Weights of a small transformer language model.
Architecture: LayerNorm before each block, biases.
Each number is 128 + 24 x the weight over its row's rms, rounded and kept within 0 to 255. Layers, rows and columns count from 0. The size above them is the row's rms in percent of the matrix's.

# layer 6 MLP up, 384x192, rms 0.134, rows 286-357, columns 96-191
size [104 115 117 116 107 130  96 100 127 111 119 103 110 107 104  81 101 111  91  94 105 126 113 109  21  92  85 112  89  30 106  28 103 122 114 112 111 117  94  85  88  96  96 106  87 113 123 122  87  31 100  26  18  27 106 116  28 116  21  96 114 113 108  97  81  94  93  99 116 122 102 100]
[[131 127 138 127 102 138 147 132  98 116 124 125  95 136 132 125 125 126 127 119 159 137 117 110 116 116 156 160 132  86 106 136 159 124 152 101 121 122 191 167 118 117 130 137 127 119 113 108 140 142 148 135 122  98 151 126 190 182 119 138  98 188 111 127 131  90 168 140 134 101 118 113  99 161 147 124 182 117 138 146 115 149 132  99 171 140 104 151 128 136 139 122 143 172  96 123]
 [126 106 136 156 114  95 100 119 125 185 118 130  80 121 119 125 120  88 123 132 151 115 162 175 214 139 141 144  70 129 136 123 138 147 170 142 144 142 131 219  95 106 140 158 134 114 134 126 131 110 171 129 113 139 114 134 120 141 156 133 117 113 101 120 159 177 135  75 123 111 120 153  84 133 122 141 134 108 146 138 129  75 122 142 143 109 162 113 137 134 128 131 104 138 132 139]
 [122  92 140 132  67 116  62 118 159 118 128 135 139  91 127 130 155 126 122 159 150 129 146 163 120 142 100 131 109 157 159 133 121 124 131 136 136 103 138 158 106 130 144 153 118 114 135 137 138 123 139 146 134 135 157 147  83 115 151  99 133 154  94 154 127 120 135  99 171 104 125 114 176 165 119 150 101 132 143 164 209 105 127 113  97 133 156 137 117 156 144 138 133 116 160 142]
 [126 150 107 131 122 121 116 155 113 198 109 122 115 131  81 133 130 147 133 116 112 113 104  98 117 104 115 102  85 157 129 129 141 143  99 135  73 132 131 114 129 101 148 114 118 119 131 114  80 161 137 121 140 127 167 142 100 125 124 120 133 118 116 101 110 140 131  73 110  70 126 133 178 155 140 167 143 159 125  95 102 124 119 153  94 131 141 105 133 153 193 122 172 115 139 129]
 [125 110 137 137 142  95 166 106 133 104 112 116  91 126 113 123  62 144 114 130 131 126 146 108 100 185 138 125 136  76 100  91 113 107 148 142  99 118 139 138  96 112 141 153 100 111 142 128 112 120 108 136 159 146 142 150 114 138 163 122 102 129 138 155 141 148 140 121 137 120 154 116 103 114 125 133 132 145 145 103 128 120 139 171 105 118 140 157 128 117 167 178 142 190 153 146]
 [136 115 115 136 132 117  84 127 102 165  88 143 105 173 132 129 122 118 128 151 110 145 124 123 154 145 126 159 139 120 122  92 123 160 149 120 170 125 101 151  81 108 143 152 142 108 189  77 107 161 135 127 113  93 120 117 105 108 117 139 132 132 119 102 136 147 131 123 153 140  77 168 128 133 110 134 144 150  51 154 165  96 150 127 138  94  85 188 119 141 143 110 107 162 109 126]
 [120 156 159 103 132 138 118 141 114 133 135 105 127 146 153 115 138 124 123 126  94 115 149  96 151 158 135 151 115 105 115 120 157 128  90 152 134 145 107 118 137 119 145 182 115 120 179  98 105 144 110  99 130 120 144 147 152 119 104 115 112 119 113 110  79 122 140 136 145 152 137 114 132  83 149 139 133 118 123 120  82 142 149 106 135 100 114 133  83 104 117 104 126 135 149 117]
 [121 171 136 125 108 104 117 115 148 154 127 192 121 129 111 113 129  89 114 161 132 142 139  92 104 163  98 124 124 108 150 171  88 149 111  89 143 123  95 158 119 124 135 141 134 114 162 151  97 155 134 112 103 101 142 142  74 134 189 125 138 139 105 108 116 138 144 116 138 124 121 138 144 177 137 111 101 143 119 146 173 170 118 137 153 134 139 105 141 164  95 120  83 145 115 132]
 [127 127 102 154  72 139 189 163 135 178 116 151 167 124 116  81 145 110 117 136 150 149 157 106 148 101 134 121 114 141 110 138 114 131 124 150 103  94 123 122 107 145 142 114 142 118  82  80 148 167 151 126 125 105 114 186  83 103 149  78 130 111 106 120 115 135 141 128 107 124  89 135 129 157  98 158 112 148 101 124 165 113 109 150 165 133 128 130 111 114 160  80 113 120 151 126]
 [120  98 103 171  84 108 138 120 141 129 140 167 143 125 174 133 126 133 131 154 106  65 138 118 149 132 120 122 127 150 110 135 122 151 107 143  74 139 154 146 107 130 140 121 126 124  89 123 193 122 126 108 175 122 119 125 102  69 167 142 137 151 145  86 122 151 152  91 118  94 124 108 141  92  97 162 139 134 150 118 123  93 141 130 161 117 148 102 155  79 119 147 115 139 134 122]
 [120 153 146 139 134 106 158  90 138 151 143 136 119 120 152 106  89 147  91 152 122 126 165 142 117 118 111 119  99 128 109 123 157 177 149 112 137 134 176 145 144  81 145 150  33 117 151 152 104 109 148 148 141 135 115 137 109 121 138 127 108 134 140 160 112 118 139 129 160 104 130 160 133  93 138 129 111 151 121 130 106 172 115 116 101 103  88 124 158 144 151 149 113 145 140 149]
 [137 108 103 138 111  75 103 144 120 108 106 125 131 120 119 125 134 117 122 151 123 124 169 143 163 132 112 140 109 156 106 137 119 137 144 136  96 126 144 127  90 150 144 111 119 122 111  93 138 146 110 129  96 152  95 126 169 104 120 127 136 118  99 123  91 152 123  77 124 164 106 145 157 141  92 115 125 123 142 114 136 125  72 162 108 105 182 107 106 122 146 107 162  97 151 133]
 [130 112 178 120 109 160 130 114 125 131  94  82  95 143 150  91  79 135 124  97 137 142 112 138 120 141  97 113 149 165 137 132 134 133 126 139  94 119 146 165 146 123 150 146 117 120 105 130 174 135 165 136 108 149 115 127 116 106 146  88 131 165 158 160  57 135 138 136 104 123  73 108 141 137 122 135 139 138  81 145 114 139  83 114 138 114  93 124 156 130 114 171  95 125 160 113]
 [124 115 217 113 146 126 102 135 155 159 104 111 141 101 152  78 110  81 130 148  84 132 145 113 143 131 104 124 133 146 112 104 114 134 137 132 126 129 162 162 138  79 132 195 143 120 107 138 104 117 106 129 113 107 134 138  78 116 135 128 126  99 124 123 122 141 119  94 111 111 153 130 173 146 126 145 108 119 114 167 142 106 120 107 125  95 118 180 118 133 160 149 124 148 140 142]
 [138 210 160 141 141 117 154 114 122 171 128 123 102 161 117 124  78 110 142 116 111 122 147  70 172 127 143 123 143 152  90 124 108 121 105 143 151 133 153 144 148 127 133 137 102 120 135 104 154 125 122  57 118 108 106 140 135 142  88 130  97 118 115 126 132  99 155 142 114 151  97 121 130 116 144 167 115 114 115 109 128 163 131 108 185 108 120 123 128 124 160 146 115 169 165 122]
 [133 125 115 137 116 114 142  69 116 155 124 162 145 174 181 127 164  94 126 116 101 101 151 134 143  94 100 175 122 136 148 160 140 100 159 133 126 111 130 152 105 149 139 104 105 134  82 134 171 148 178 165 159  94 148 113  87 109 102 110 135 135 114  73 109 154 138 111 153 129 125  96 155 124 128 166 117 116 140 151 127 102 133 110 144 120 179 118 120 150 104 133 106 135 102 107]
 [133 145 165 172 142 106 115 108 126 175 110 137 128 157 147  99 111  94 142 126  97  76 122 130 128 153 132 147 151  99 104 118 146 133 118 132 128 121 138 157  68 105 138 187 120 115 138 144 148 117 145 112 103  90 161 122  99  77 127 157 122 152 120 161 125 124 133 105 154 153 115 155 126 141 144 147 139 134 119 136 113 122 123 154 112 134 161 100 158 147 160 131  97 176 106 112]
 [136 154 124 139 163  97 103 146 130 148 155 139 122 140 114 109 117 128 144 163 127 113 179  92 141 118 125 165 118 137  96 152 128  93 109 168  98 134 121  95  96  79 131 157  93 113 127  97 173 119 124 113 129 141 113 135 141 157 116  91 140 157 107  95  96 169 172  75 144 135 133 115 165 155 158 109 165  99 168 109 147  84 133 134 147 151 160 153  96  98 167 106 140 150 172 125]
 [129 182 158 133 122 129 101 106 151 139 135 125 166 171 143  92 118  83 150 131  61 143 108  80 121 142  77 149 131 102 148 100 132 117 109 148 151 140 133 163 139 111 129 166 115 113 132 168 147 125 136 140 127 114 135 131 112 144 106 140 127  81 136 114 148 167 124 131 148 111 145 127 151 168 139  80 129 111 134 173 146 112 127 130 122 133 122 130 123 134 145 129 117 164 123 115]
 [132 137 129 109 135  59 115 108 148 170  77 116 158 174 154 117 121 117 130 137  74  76 178 137 133 145  83 124 136 153 149 113 131 142 119 153 134 166 161 158  60 135 141 141  91 122 152 151 125 111  96 162 143 100 123 157  85 107 174 145 128 122 146 126 121 176 121 111 132 113 155 150 131 111 130 130 141 157 129 108 134 129  81 130  88  98 123 150 155 149 135 124 121 163 153 118]
 [136 106 153 124 132 134 100 116  99  88 123 102 147 105 108  91 142 114 139 137 103 162 113 140 130  82 124 158  85 157 153 104  79 136  83 134 125 121 116 123 133 136 154 133  64 117 108 167 143 118  92 169 181 156 113 187 149 101 101 125 121 154 129 139 118 122 101 110 134 112 152 120 159 125 127 162 140 137  89 136 123 138 160 129  95 106 137 141 112 151 136 145 129 155 176 113]
 [108 127 109  92  97 117  97  95  99 183 141 108  94 132  94  89  94 130 117 125 140  83 135 155 143  99  84 112 125 119 131  98 179 137 101 122 158 100 122 131 133 151 145 146 136 113 142 122 124 128 137 136 102 101 142 144 128 148 124 139 126 111  52 127 140 127 143 116 141  96 114 170 130 157 124 134 169 148 137 124 135 113 136 105 103  98 116 111 127 173 120 145 127 139 143 126]
 [119 190 114 133 119 121 107 139 158 143 139 127 117 143 152 111 102 120 126  85 131  85 145 140 134 111 110 157 127 143 139  85 152 156 128 149 158 160 139 197 125 139 144 124 136 110 172 199  83 128 145 104 145 126 157 106 116 136 139 116 117 131 132 103  95 117 102 144 139 121 107 150 149 168 138 135 105 169 102 130  97 106 176 111 161 165 170 145  97 135 107 100 118 135 132 124]
 [136 114 150 172 158  89 127 124 139  98 127 132 104 146 124 131 130 143 139 141 164 117 174 137 159 122  99 148 140 112  95 160 111 148 101 155  94 136 146 124  83 152 124 127 127 115 118 122 105 150 117  96 130 172 167 125 115 153 155 103 117 176  90 146 111 121 146 123 100 123 144 110 146 134  92 116 145 140 113 134 165  85  52 122 134 137 158 124  86 115 173 130 165 143 159 133]
 [106 155 148 138 119 105 114 132 157 131 114 128 137 130  79 107 125  81 130 155 127 135 135 110 139 141 151 133 121 122 120 144 124 136  94 144  86 116 169 136 100 124 180 160 117  93 135 133 123 101 139  82 134 121 170 204 126 144 137  82 144 126  97 131 108 151 169 119 144 123 127 143 156 145 125 118 132 121  99 141 137  73 132 136 141 148 111 128  60  95 126 153 113 148 134 128]
 [115 110 164 127 126 125 161 126 142 121  66 152 101 137 129 154 140  73 122 108  80 131 101 167 146 124 102 124 102 146 118 106 119 150 144 130  86 133 151 142 116  78 130 159 151 119 177 141 107 142 144  97 117 120 117 163  95 126 166  90 116 129 146 149 128 119 134 133 122 121 102 128 116  79 116  82 115 118 157 133 158 104 141 120 171  70 145 141 152 133 156 111  94 123 125 157]
 [132 127 118 155 100 147 131 118 114 105 123 107 104 123  80 141 130 153 151  86 118 137 153  97 106 145  91 153 129 142 114 111 134  94 142 157 146 153 132 145 120 104 146 164  95 119 142 142 107 117 119 142 175  86 112 119 128 139 138 160 138 163 153 131 120 121 109 134 128 133 133  90 131 149 125 126 123 110 142 125  99 145 135 140 166  77 111 113 102 132  76 127 170 125 139 112]
 [132 114 155 126 106 113 137 156 112 138  73  97 125 152 128 102  77 163 122  74 114 140 150 126 128 131  84 118 136 150 113 150 130 161 110 154 114 158  98 174 125 110 141 173 107 108 142 140 140 157 120 167 122 105  94 117 137  82 136  97  76 147 149 157  85 103 196 143 148 115  84 130 119 106 144 136 151 129  99 139 123 143 102  99 136 106 134 127 121 137 135 147 146 156 185 136]
 [126 196 114 156 138 146 116  86 118 147 147 125 125 140 120  98 139 106 127 119 138 137 105 118 117  97 151 144 155 153 122 141  94  91 149  98 146 110 127 133 120 138 150 151 136 114 136 107 118 111 129  81 113 115 131 128 163 125 108 159 124 135 103 168 130 118 109 117 151 151 124 140 142 193 156 100  93 123 108 148 110 106 132  89 124  80 111 117 107 138  95 145 102 126 101  93]
 [ 91 145 134 168 107 135 117 164 107 151 121 119 126 142 113 109 133  98 114  98 136 109 134 120 144 151 170 124 120 123 114 137 112 118 133 134 137  88 137 134  86  94 186 158  97  97 112 121 134  93 149 146 149 124 203 121 100 136 124 133  78 136 126 125 115 144 163 121 120 101 114 118 134 154 134  84 148 133 111 151 119 114 146 170 142 134 157 128 111 102 144 129 133 136 141 141]
 [112 124 123 141 121 136 155 169 167  97 144  96 108 158 101 118  83 137 124 126 139 134 163 132 157 159 161 118 149 155 146  87 137 140 142 146 132 101 157 136 147 132 144 107 126 118 117 100 116 143 147  80 184 113 156 134 121 141 135 103 115 144 119 103 111 140 123  89  96 123 118 160  89  93 113 103 141  92 118  90 121 160 129 140 145 108  93 138  90 111 154 145 123 155 154 134]
 [124 130 111 119 122  96 114 118 124 102  74 112  61 159 153 114 122 104 135 128 117 117 129 137 146 162 142 126 138  97 117 128 116 115 111 157 120 117 162 146 115 128 200 174 111  77 131 155 133 136 148 132 128 141  91 134 130 168 139  59 127 117  78 119 111 139 128  92 172 131 100 105 134 180 130  96 133 123 115 103 142 127 124 153 151 145 142 169 130 119 140 139  98 154 134 125]
 [127 144 169 111 101 176 150 120 115 132  94  95  98 137 135 109  58 167 105 106 133 150  96 114 105  76 133 136 133 172 137 127 135 150 146 148 124 124 151 142 163 129 141 159 109 120 145 138 117 138 134 129 122 154 125 130 120 179 137 149  77 137 139 117 109 132 152 128 117 127  64 112 141 120 118 119 128 128 136 144 118 153 134 145 164 105 130 119 148 118 104 113 118 145 187 134]
 [120 129 133 127 112 122 142 110 155 169  98 109  91 166 150 110  97 114 137 134 104 117 125  82 117 144 151 165  83 146 136 115  96  91 128 200 128 134 124 120 130 162 144 145 131 113 106 136 133 147 156  51 149  96 126 192 137 122 161 109 119 127 144 173  94 143 122 120 106 130  94 124 111 105 136 123 124 110  96 129 124 144 122 131 170 117 136 114 140 111 120 101 133 143 207 120]
 [130 135 111 137 109 133 142 126 154 122  94 105 173 171 175 136  69 129 142 124 162 142 109 107 137  96  72 170 138 112 128 128 134 162 134 160 121 136 167 140 164 110 135  99 106 114 145 164 144 147 157 135 115  82  96 163  99 150 131 133 134 154 136 150  96 113 160 111 130 144 106 113 111 125 131 100 128 120  97 115 105 130 138 109 122  95 122  95 131  87  98 110 157 183 150 103]
 [118 105 138 101  92 148 129 158 123 118 100  87 101 102  38 104  84 142 119 106 143 122 128 110 117 107 120  88 150 134 130 107 103  98 141 150 167 118 150 145 115 119 134 141 128 113 133 140 130 141  93 145 134 134 120 134 143 142 144 107 136 104 113 134 130 152 125 119 115 140 109 160 149  97 105 118 159 116 115 128 100 136 115 127 175 131 110 142 106 178 135 203 126 150 147 126]
 [134 128 114 131 116 133 133 150 190 122 130 126 159 153 117  90 127 162 138 142 124 120 150 108 131  95 164 143 120 132  70  93 182 151 177  91 135  87 157 127 148  91 130 175 126 112 129 148 152 131 107 135 104 172 127 162 121 150 125 110 129 124 115 138 100 169 134 163 127 113 145 110 102 108 155 154 135 129 104 131 117 123 111  68 131 135 123  89 132 132 136 143 153 112 167 126]
 [129 158 152 155 150 102 130 162  81 125 140 128  89 145 146 134 109 100 130  96 176 124 129  92 157 118 115 161 148 120 140 135 154 134 178 113 114  77 154 141 135 116 143 117 148 122 167 162 104 150 144 114 124 110 157 138 135  87 106 132 116 114 112 147 140 118 142 110  90 135  99 144 162 170 127 138 168 111 122 168 125 110  88 180 121  99 104 143 111 124 151  88 139 146 151 134]
 [132 101 138 149 106 134 107 116 153 175 107 121 122  94 117  84 140  97 125  71 102 133 146 139 121 111 121 126 132 155  95  67 105 187 122 175 127 155 124 130 103 132 148 136 118 126 146  99 153 108 131 137 137 128  87 104 138  80 140 166 123 145 125 121 116 126 155 144  88 174  74 134 118  82 109 112 108 126  85 159 123 112 103 156 146 130 148 146 154 146 141 100 101 112 141 113]
 [118 117 107 139 138 165 118 119 164 120 126 134 140 108 132 132 157 110 122 123 135 136 132 111 131 131  84 155 106 113 109 120 144 126  97 166 124 139 157  89 162 161 134  80 120 123 106 116 127 113 137 118 167 173 140 136 112 185 118  87 138 128 149 141 151 141 157 146 101  87 122 131 124 138  91 161 112 106 124 159 132 121 155 117 156 127 144 120 117 111  98  99 132 103 155 129]
 [143 130 141 178 134 159 147 128 148 112 112 119  75 138 156 119  89  94 157 136 126 103 122 168  91 149 106 143 127 137 148 126 137 114 145 126  54 109 154 140 127 149 151 149 111 123 135 109  93 102 154 123 100 122 148 125 113 112 129  67 148 140 143 126 139 146 155 135 140  83 121 112 148 116 131 103 130 146 111 106 109 151 149 107 125 107  98 125 123 100 122 175 138 144 128 108]
 [138 162 133 169 110 124 149 130 181  69 123 133 142 138 119 118 140  96 134  84 149 136 117 167 133 126 138 194 156 119  98 168 101 131 127 149  73 153 119 144 145 117 123 165 132 116 134 170 169  75 126 110 134  98 115 107 175 156 131 123 134 133 127 142 106 124 134 134 179 132 139 113 129 140 104 150 124 103 115 167 113  82 154  80 143 132 149 138 148 127 115 132 163  99 129 119]
 [137 137 176 145  96 104 118 156 131 132 127  88 128 151 111 128  72  94 131 150 144 110 105  79 110 199 101 122 110 110 145 152 126  98 116 117 124 125 104 168 129 115 123 154 132 117 129 156 116 140 106  92 121 126 176 122 108 147 138 107 134 141 127 118 128 136 143 109  87  94 120 134 170 155 128  95 133 138 130 142 117 149 119 109 115 138  78 148 110 162 140 128 118 138 124 122]
 [129 169 110 117 157 109 121 139 139 122 135 138 104 129 138 156 120 109 126 105 128 119 133 139 123 134 100 121 135  78 107 108 124 129 107 158 126 123 134 128  90 130 148 165 110 119 137 104 110 124 124  90  91 126 122 132 123  91 118 141 111 174 140 171 140 120 178 152 114  94 116 180 157 132 108 117 124 145 157 123 154 119 141 127  88  97 103  88 123 180 140 108 110 107 122 118]
 [111 130  98 145 117 128 119 167 109  99 133 118 122 139 125 153 120 106 141  97 167 110 126 145 116 120 126  93 118 118 102  71 106 171 126 119 113 123 124 119 134 138 138 157 141 108 159  73 119 185 113 102 100 134 130 142 171 153 141 135 109 120 138 117 114 109 148 162 141 104 127  99 166 107  80 137 155 132 146 182 169 116 143 128 158 141 128 119 107 154 120 107 158 148 100 143]
 [117 148 133 134 112 154 151 158 150 161 121 106 173 166 123 111 129 138 118 122 136 153 105 162 115 141 133 140  95 185 125 137 115 114 113 124 127  88 143 155 116 132 143 131 138 115 117  93 159 144 130  79 127 167 117 127 115 153  92 112 124 102  64 116 113 166 131 106 140 121 136 125 142 146 103 121 144 125 123  85 106 121 122 167 134 123 148 167 138  94 139  95  84 135 180 135]
 [131 113 111  92 132 145 150 126 164 157 131  88  71 125 125 107 103 111 110 108 116 137 136 150 155 127  92 143 124 141 145 122 128 125 139 156  89 151 110 170 135 102 141 154 141 112 114 109 108 119 122  95 141 116 142 177 162 137 154 147 118 101 115 123 121 126 147 108 142 115 128 128 117 132 131  75 124  94 155  86 117  72  91 144  93 110 101 193  97 167 103 112 113 180 143 111]
 [134 141 142 116 121  99  99 113 115 188 118 113 128 169 128  99 125 112 114 161  86 124 123 124 126 123  96 202 145 141 154 139 117 165  97 116 129  75 124 127 109  80 135 152  93 113 148 160 154 136 134 106 131 172 124 132  93  75  92 118 127 159 105 134 122 139 159  89 195  94  97 137 129 140 110 183 119 150 113 139 144 143 132 123 125  93 108 153 115 121 149 156 112 132 127 127]
 [128 147 170 136 127 135 106 176 110  88 113  78  99  93 114 134 135 128 104 111 143 139  77 145 122 127 188 104 101 116 142 125  96 127 148 143 107 148 120 157 110  55 132 161 130 113 161  86 112  90 104 103 140 129 106 119 180 134 141 144 133 136 157 141 134 103 104 149 109 166 146 164 167 115 118 102 151  90 125 131  98 128 126 124 136 151 171 149 103 109 101 152 162 123 117 128]
 [ 87 153 131 159 103 132 111 113 120 114  99 120 140 132 127 148 121 119 113 115 151 121 126  88 153  99  86 129 122 154 120 154 124 130 113 130 117 125 140 170 103 108 199 157 119  50 158 130 171 154 137 119 110 131 127 173 126 134 130  70 106  91  95 132 111 157 122  82 114 144 139 136 144 135 129  98 135 142  84 131 147 119 127 128 198  91 108 122 114 141 129 170 158 148 132 148]
 [122 113 140 123 138 106  85 131 109 124 121 117 102 161 148 132 103  99 136 124 149 131 105 163 148  95 127 141 186 106 123 142 125 169 122 116 100 101 141 152 111 141 151 138 122 117 127 161 185 153 124 139 119 104 168  95 150  91  78  69 154  95  87 124 128 158 113 132 138 118 123 178 105 153 122 127 134 161 114 144 115 102 125 112 130  73  96 138  98 150 164 122 158 127 134 127]
 [137 130 152 129  98 142 126 139 138 147  50 137 149 120 117  77 113  76 141 139 139 127 132 136 133 110 103 157  91 130  76 138 129 143 124 146 112 115 154 160  65  97 145  99 103  77 133 145 128 123 157 107 126 134 111 152 139 104 180 117 120 115  96 160 115 127 117  93 141 154 110 118 130 177 122 151 132  60  81 146 128 107 137 137 130 109 111 119 127 140 130 108 130 154 193 112]
 [ 85 168 132 171 132 126 116 144 152 122  75 111 120 143 129 113 117  95 134 136 137 139 154 133 177 179 130 125 132 130 140 139 138 152 110 137 116 120 148 152  78 128 134 173  85  80 145 135 186 118 149 122 143 128 153 152 134 107 170 113 129 135  73 145  90 173 130  90 180 123  94 146 131 160 138 121 139 106  94 127 132 111  99 121 131 125 120 133 120 123 119 135 133 122 124 136]
 [128 128 122 148 120 124 111 149 166 115 119  71 129 132 139 141 119  78  82 128 137 101 109 128 172 141 118 155 100 158 125 130  86 144  61 137  71 122 151 106 116 122 163 198  94  66 158 140 131 129 147 110 140 135 162 165 117 119 153  91 134 106 136 117 111 128 172 104 140 113 122 164 142 156 125  88 105 137 111 127 119 136 130 181 128  90 146 139 130 119 167 125 117 176 134 155]
 [140 161 140 112 144 113 133 167 126 107  93  80 100 115 155 128 122 129 149 119 112 117 124 136 142  84 120 122 106 115 100 113 162 154  95 177 116 125 139 124 138 119 133 138 145 117 148 100 124 107 113 108  87 134 171 146 102 128 130 131 149 153  98 115 108  98 141 131  63 119 135 103 157 160 100 133 156 156 139  75 149 114  95 153 159  97 152 128  83 157 158 139 132 143 170 112]
 [137  95 141 125 118  81 146 125 125 106 149  83 108 163  92  98 102 134 129 104 141 144  92 129 116 137 158  95  98 119 127 135 120 123 171 111 165 105 154 151 151  90 138 145 111 110 186 110 103 141 149 129 166 125 152 127 111  73 124 167 133 116 101  85 104 116 118 104 160 143 121 163 144 140 138  90 127 119  71 121 129 128 133 126 124 130 126 143  87 159 134 150 117 183 143 124]
 [119 111  97 137 103 135 118 129 130 145  96  91  91 105 134 119  85 124 138 119 123 126 134 114 150 128 102 161 120 136  67 120 118 129 120 151 117 144 146 130 120 141 173 180  59  67 126 126 131 114 177 106 149 143 134 157 119 152 179  75 150 129 107 163 113 126 137 108 127 127  94 134 135 181 135 125 130 122 109 115 161 121 128 180 126 131 116 138 116 122 157 120 146 128 156 127]
 [119 136  93 160 154 148 133 171 137 174 108 151 164 154 141 107 115 121 134 142 126 102 177 145 157 119  59 146 138 147 116 161 179 115  91 113 116 115 134 177 152 156 142 136 127 125  86 106 103 154 119 115 125 165 196 114 145 153 120 100 124  92 116 171 132 153 128 121 173 111  78 111 100 140  97 124 124 102 148 165 157 104  70 158 160 139 136 134 105  97 139 107 101 141 137 132]
 [115 127 102 138 115 135 133 131 140 115  35 121 160 134 133 102 128 113 125 116 118 137 144 118 149 131 112 125 130 131  85 166 118 123 115 159 121 144 186 146 112 126 153 171 101  82 117 132 125  81 149 100 135 127 138 124 138 111 170  95 157 119 122 135 124 140 119 124 127 124 117 132 143 108 122 119 119 133 104 129 137  87 118 129 120 121 133 116 102 125 143 103 134 130 137 124]
 [134 141 128 143 128 103 145 130 118 127 110  83 141 116 109 116 120 110 135 137 107 170 135 117 112 157 124 182  67 144 160 108 107  94 142 128 124 146 107 139 134  72 149 124 120 114 140  90 120 136 126 144 212 126 123 159 159 122 138  96 145 102 142  77  97 124 133 114 154 105 128 136 150  97 111 121 108  97 104 127 155 148 116 141 139 148 147 153 131 115 123 128 193 137 137 113]
 [134 114 127 142 123 136  96 139 143 112 105  95 136 141 113 163 120  97 120 124 186  81 122 144 121 127 122 120 139 113 123 103 128 165  59 140 130 132 121 142  68 152 130 135 137 108 154 141 132 143 131 124 143 139 130 154 115 171 129 131 130 150 120  98 148 155 127 127 131  86 107 143 138 148 120  97 125 125 140 103 191 144 106 137 147 142 135 104 136 133 105 123 161 178 121 129]
 [135 148  96 121 133 145 128 117 111 162  78 137  90 147 128 130 126 131 145  64 125 130 164 174 122 109 110 113 122 164  64 130 130 152 131 116 130 163 144 138  93  73 127 169 131 114 159 130 197 116 129  89 148 173  99 140 108 139 179 130 138 108  89  84 143 134 145 138 172 105 123 169 125 123 143 140  89 118 113 109 134 120  79 125 151 139 124 108 146 123 129 146 141 102 140 119]
 [119 166 152 134 131 118 121 124 137 136 126 109 161 130  89  91 110 121 129  84  98 110 102 106 119 159 123 137 150 102 130 149 129 125 192 131 155 155 124 169 137 120 148 133 105 120 162 108  89 149 126  71 128  79 108 122 149 102 100 117 118  83  79 150 108 165 123 127 128 104 126 198  95 113 112 101 100 131 123 140 142  93 160 128 130 115  96 178 118 156 134 143 102 161 118 127]
 [109 100 132 130 111 121  79 124 103 152  84 113 128 183 152 108 171 106 133 129 123 146 100 126 138  84  75 128 108 171 161 141 130 113 111 112 137 180 121 131 110 123 143 129 123 120 146 176 130 131 133 160 175 110 149 137  84 123 129 122 119 137 114 102 100 130 109 108 131 118  98 119 129 138  78 124 160 141 148 107 104 114 111 147 118 105 152 135  98 134 132  85  87 126 113 127]
 [137 159 113 174 135 193 120 117 123 115 138 118 139 107 138  89 118 116 140 122 184 143 141 133 175 155 134 116 133 103 132 167 105 155 122  96 132 153 114 116 124 106 151 133 106 118 138 109 149 141 127 113 101 146 160 143 173 129 111  90 141  94 121 129 130 119 123 125 141 122 121 124 170 149 118 148  99  92 112 120 107 115  88 107  97  96 127  92 151 122 146 152  85 130 110 118]
 [121 107 128 159 163 144 109 134 131  88 118  95 141 124 143 156 128 132 123 140 120 186 169 143 169 165 134 156 128 157 149 139 117 146 173 132 116 139 159 124 154  78 136 133 154 107 178  66 110 137 133 118 142 149 119 109 129  88 106 109 153 122 111  81 131 122 162  99 144 103  79 135  94  99 127  92 122 141  82 116 116 107 125 149 137 102 130 131 103  77 153 136 122 102 117 150]
 [110 141 152  75 115 100  85 127 119 159 114  95 110 158 121 140 151 133 130 107  92 139 104 118 132 143  88 144 129 154 116 129 140 141 105 123 147 115 112 127 132  83 143 158 144 112 138  89 134 158 134 102 137 103 129 119 103  85  96 104 109 172 124 106  99 145 181 120 111 153 100 146 142 157 132  94 127 146 121 175 116 145 136 126 132  87  84 147 100 129  91 122 134 139 181 139]
 [114  96 128 134 146 111 132 122 192 137 103  84 111 146 131 133 151 140 144 157 109 107 140 161 137 105  92 103 109 157 107 142 129 111 121 203 144 115 125 104 129 122 147 164 119 112 131 115 152 148 157 122 160 142 148 175  96 126 138 126 148 160 130 128  76 121 113 124 117 109 119 103 111 106 121 196 118 130 124 125 161 136 127 154 148 115 140 147  98  93 124 132 112  89 152 131]
 [112 155 147 134 137  97 125 143 125 119 146 161  99 129 112 128 122 109 115 110 133 125 148  93 166 112 119 173  77  94 114  95 152 127  99 162 140 137 136 171 115 122 149 133  81 100 127 129 116 104 151 116 123 110 144 130 147 169 121 139 131 129 104 118 154 170 141 140 141 110 130 120  86 105 157 138 146 141 142 123 153 101 153 134 142 118 172 134  66 123 135 140 101 167 127 125]
 [106 149 126 167 100 105  92 135 120 135 104 140  93 109 143 119 136  51 107  81 157 100 120 122 115 148 129 132 147 137 113 111 143  96  93 126 170 160 151 143 112 113 153 145 133 116 121 140 118 169 135 125 148 145 154 120 150  95 148 122 115 111 105 150 144 149  84  90 100 120 119 157 159 175  86 170 129 103 135 145 157 123  96 121 136 102 153 120 135 125 144 157 163  98 155 141]
 [125 142 124 123 103 134 145 181 133 115 133 159 109 126 129 114 122  75 115 123 108 132 132 112 116 153  99 127 110 108  88 101 112 104 159 138 161 113 111 119 104 119 137 129 117 104 129 119  76 142 122 115  93 124 130 121 124 138 120 136 112 121 109 143 128 176 141 140  74 152  81 113 159 152 133  71 164 121 146 157 158 127 115 143 130 152 140 112  64 196 141 152 129 146 110 126]
 [149 126 130 182 124 128 137 112 148 135 129 143  85  96 115 120  88 104 134 162 129 138 106 113 107 141 136  98  95 129 149 125 109 103 120 167  98 113 174 176 115 108 141 149 135 122 136 125 133 104 123  51 112 121  91 137 145 138 178 120 133 143 130 145 101 134 166 162 140 124 122 110 166 160 131  77 126 125  94 154 154 136 118 135 214 107  93 115 112 107 114 101 125 140  98 122]]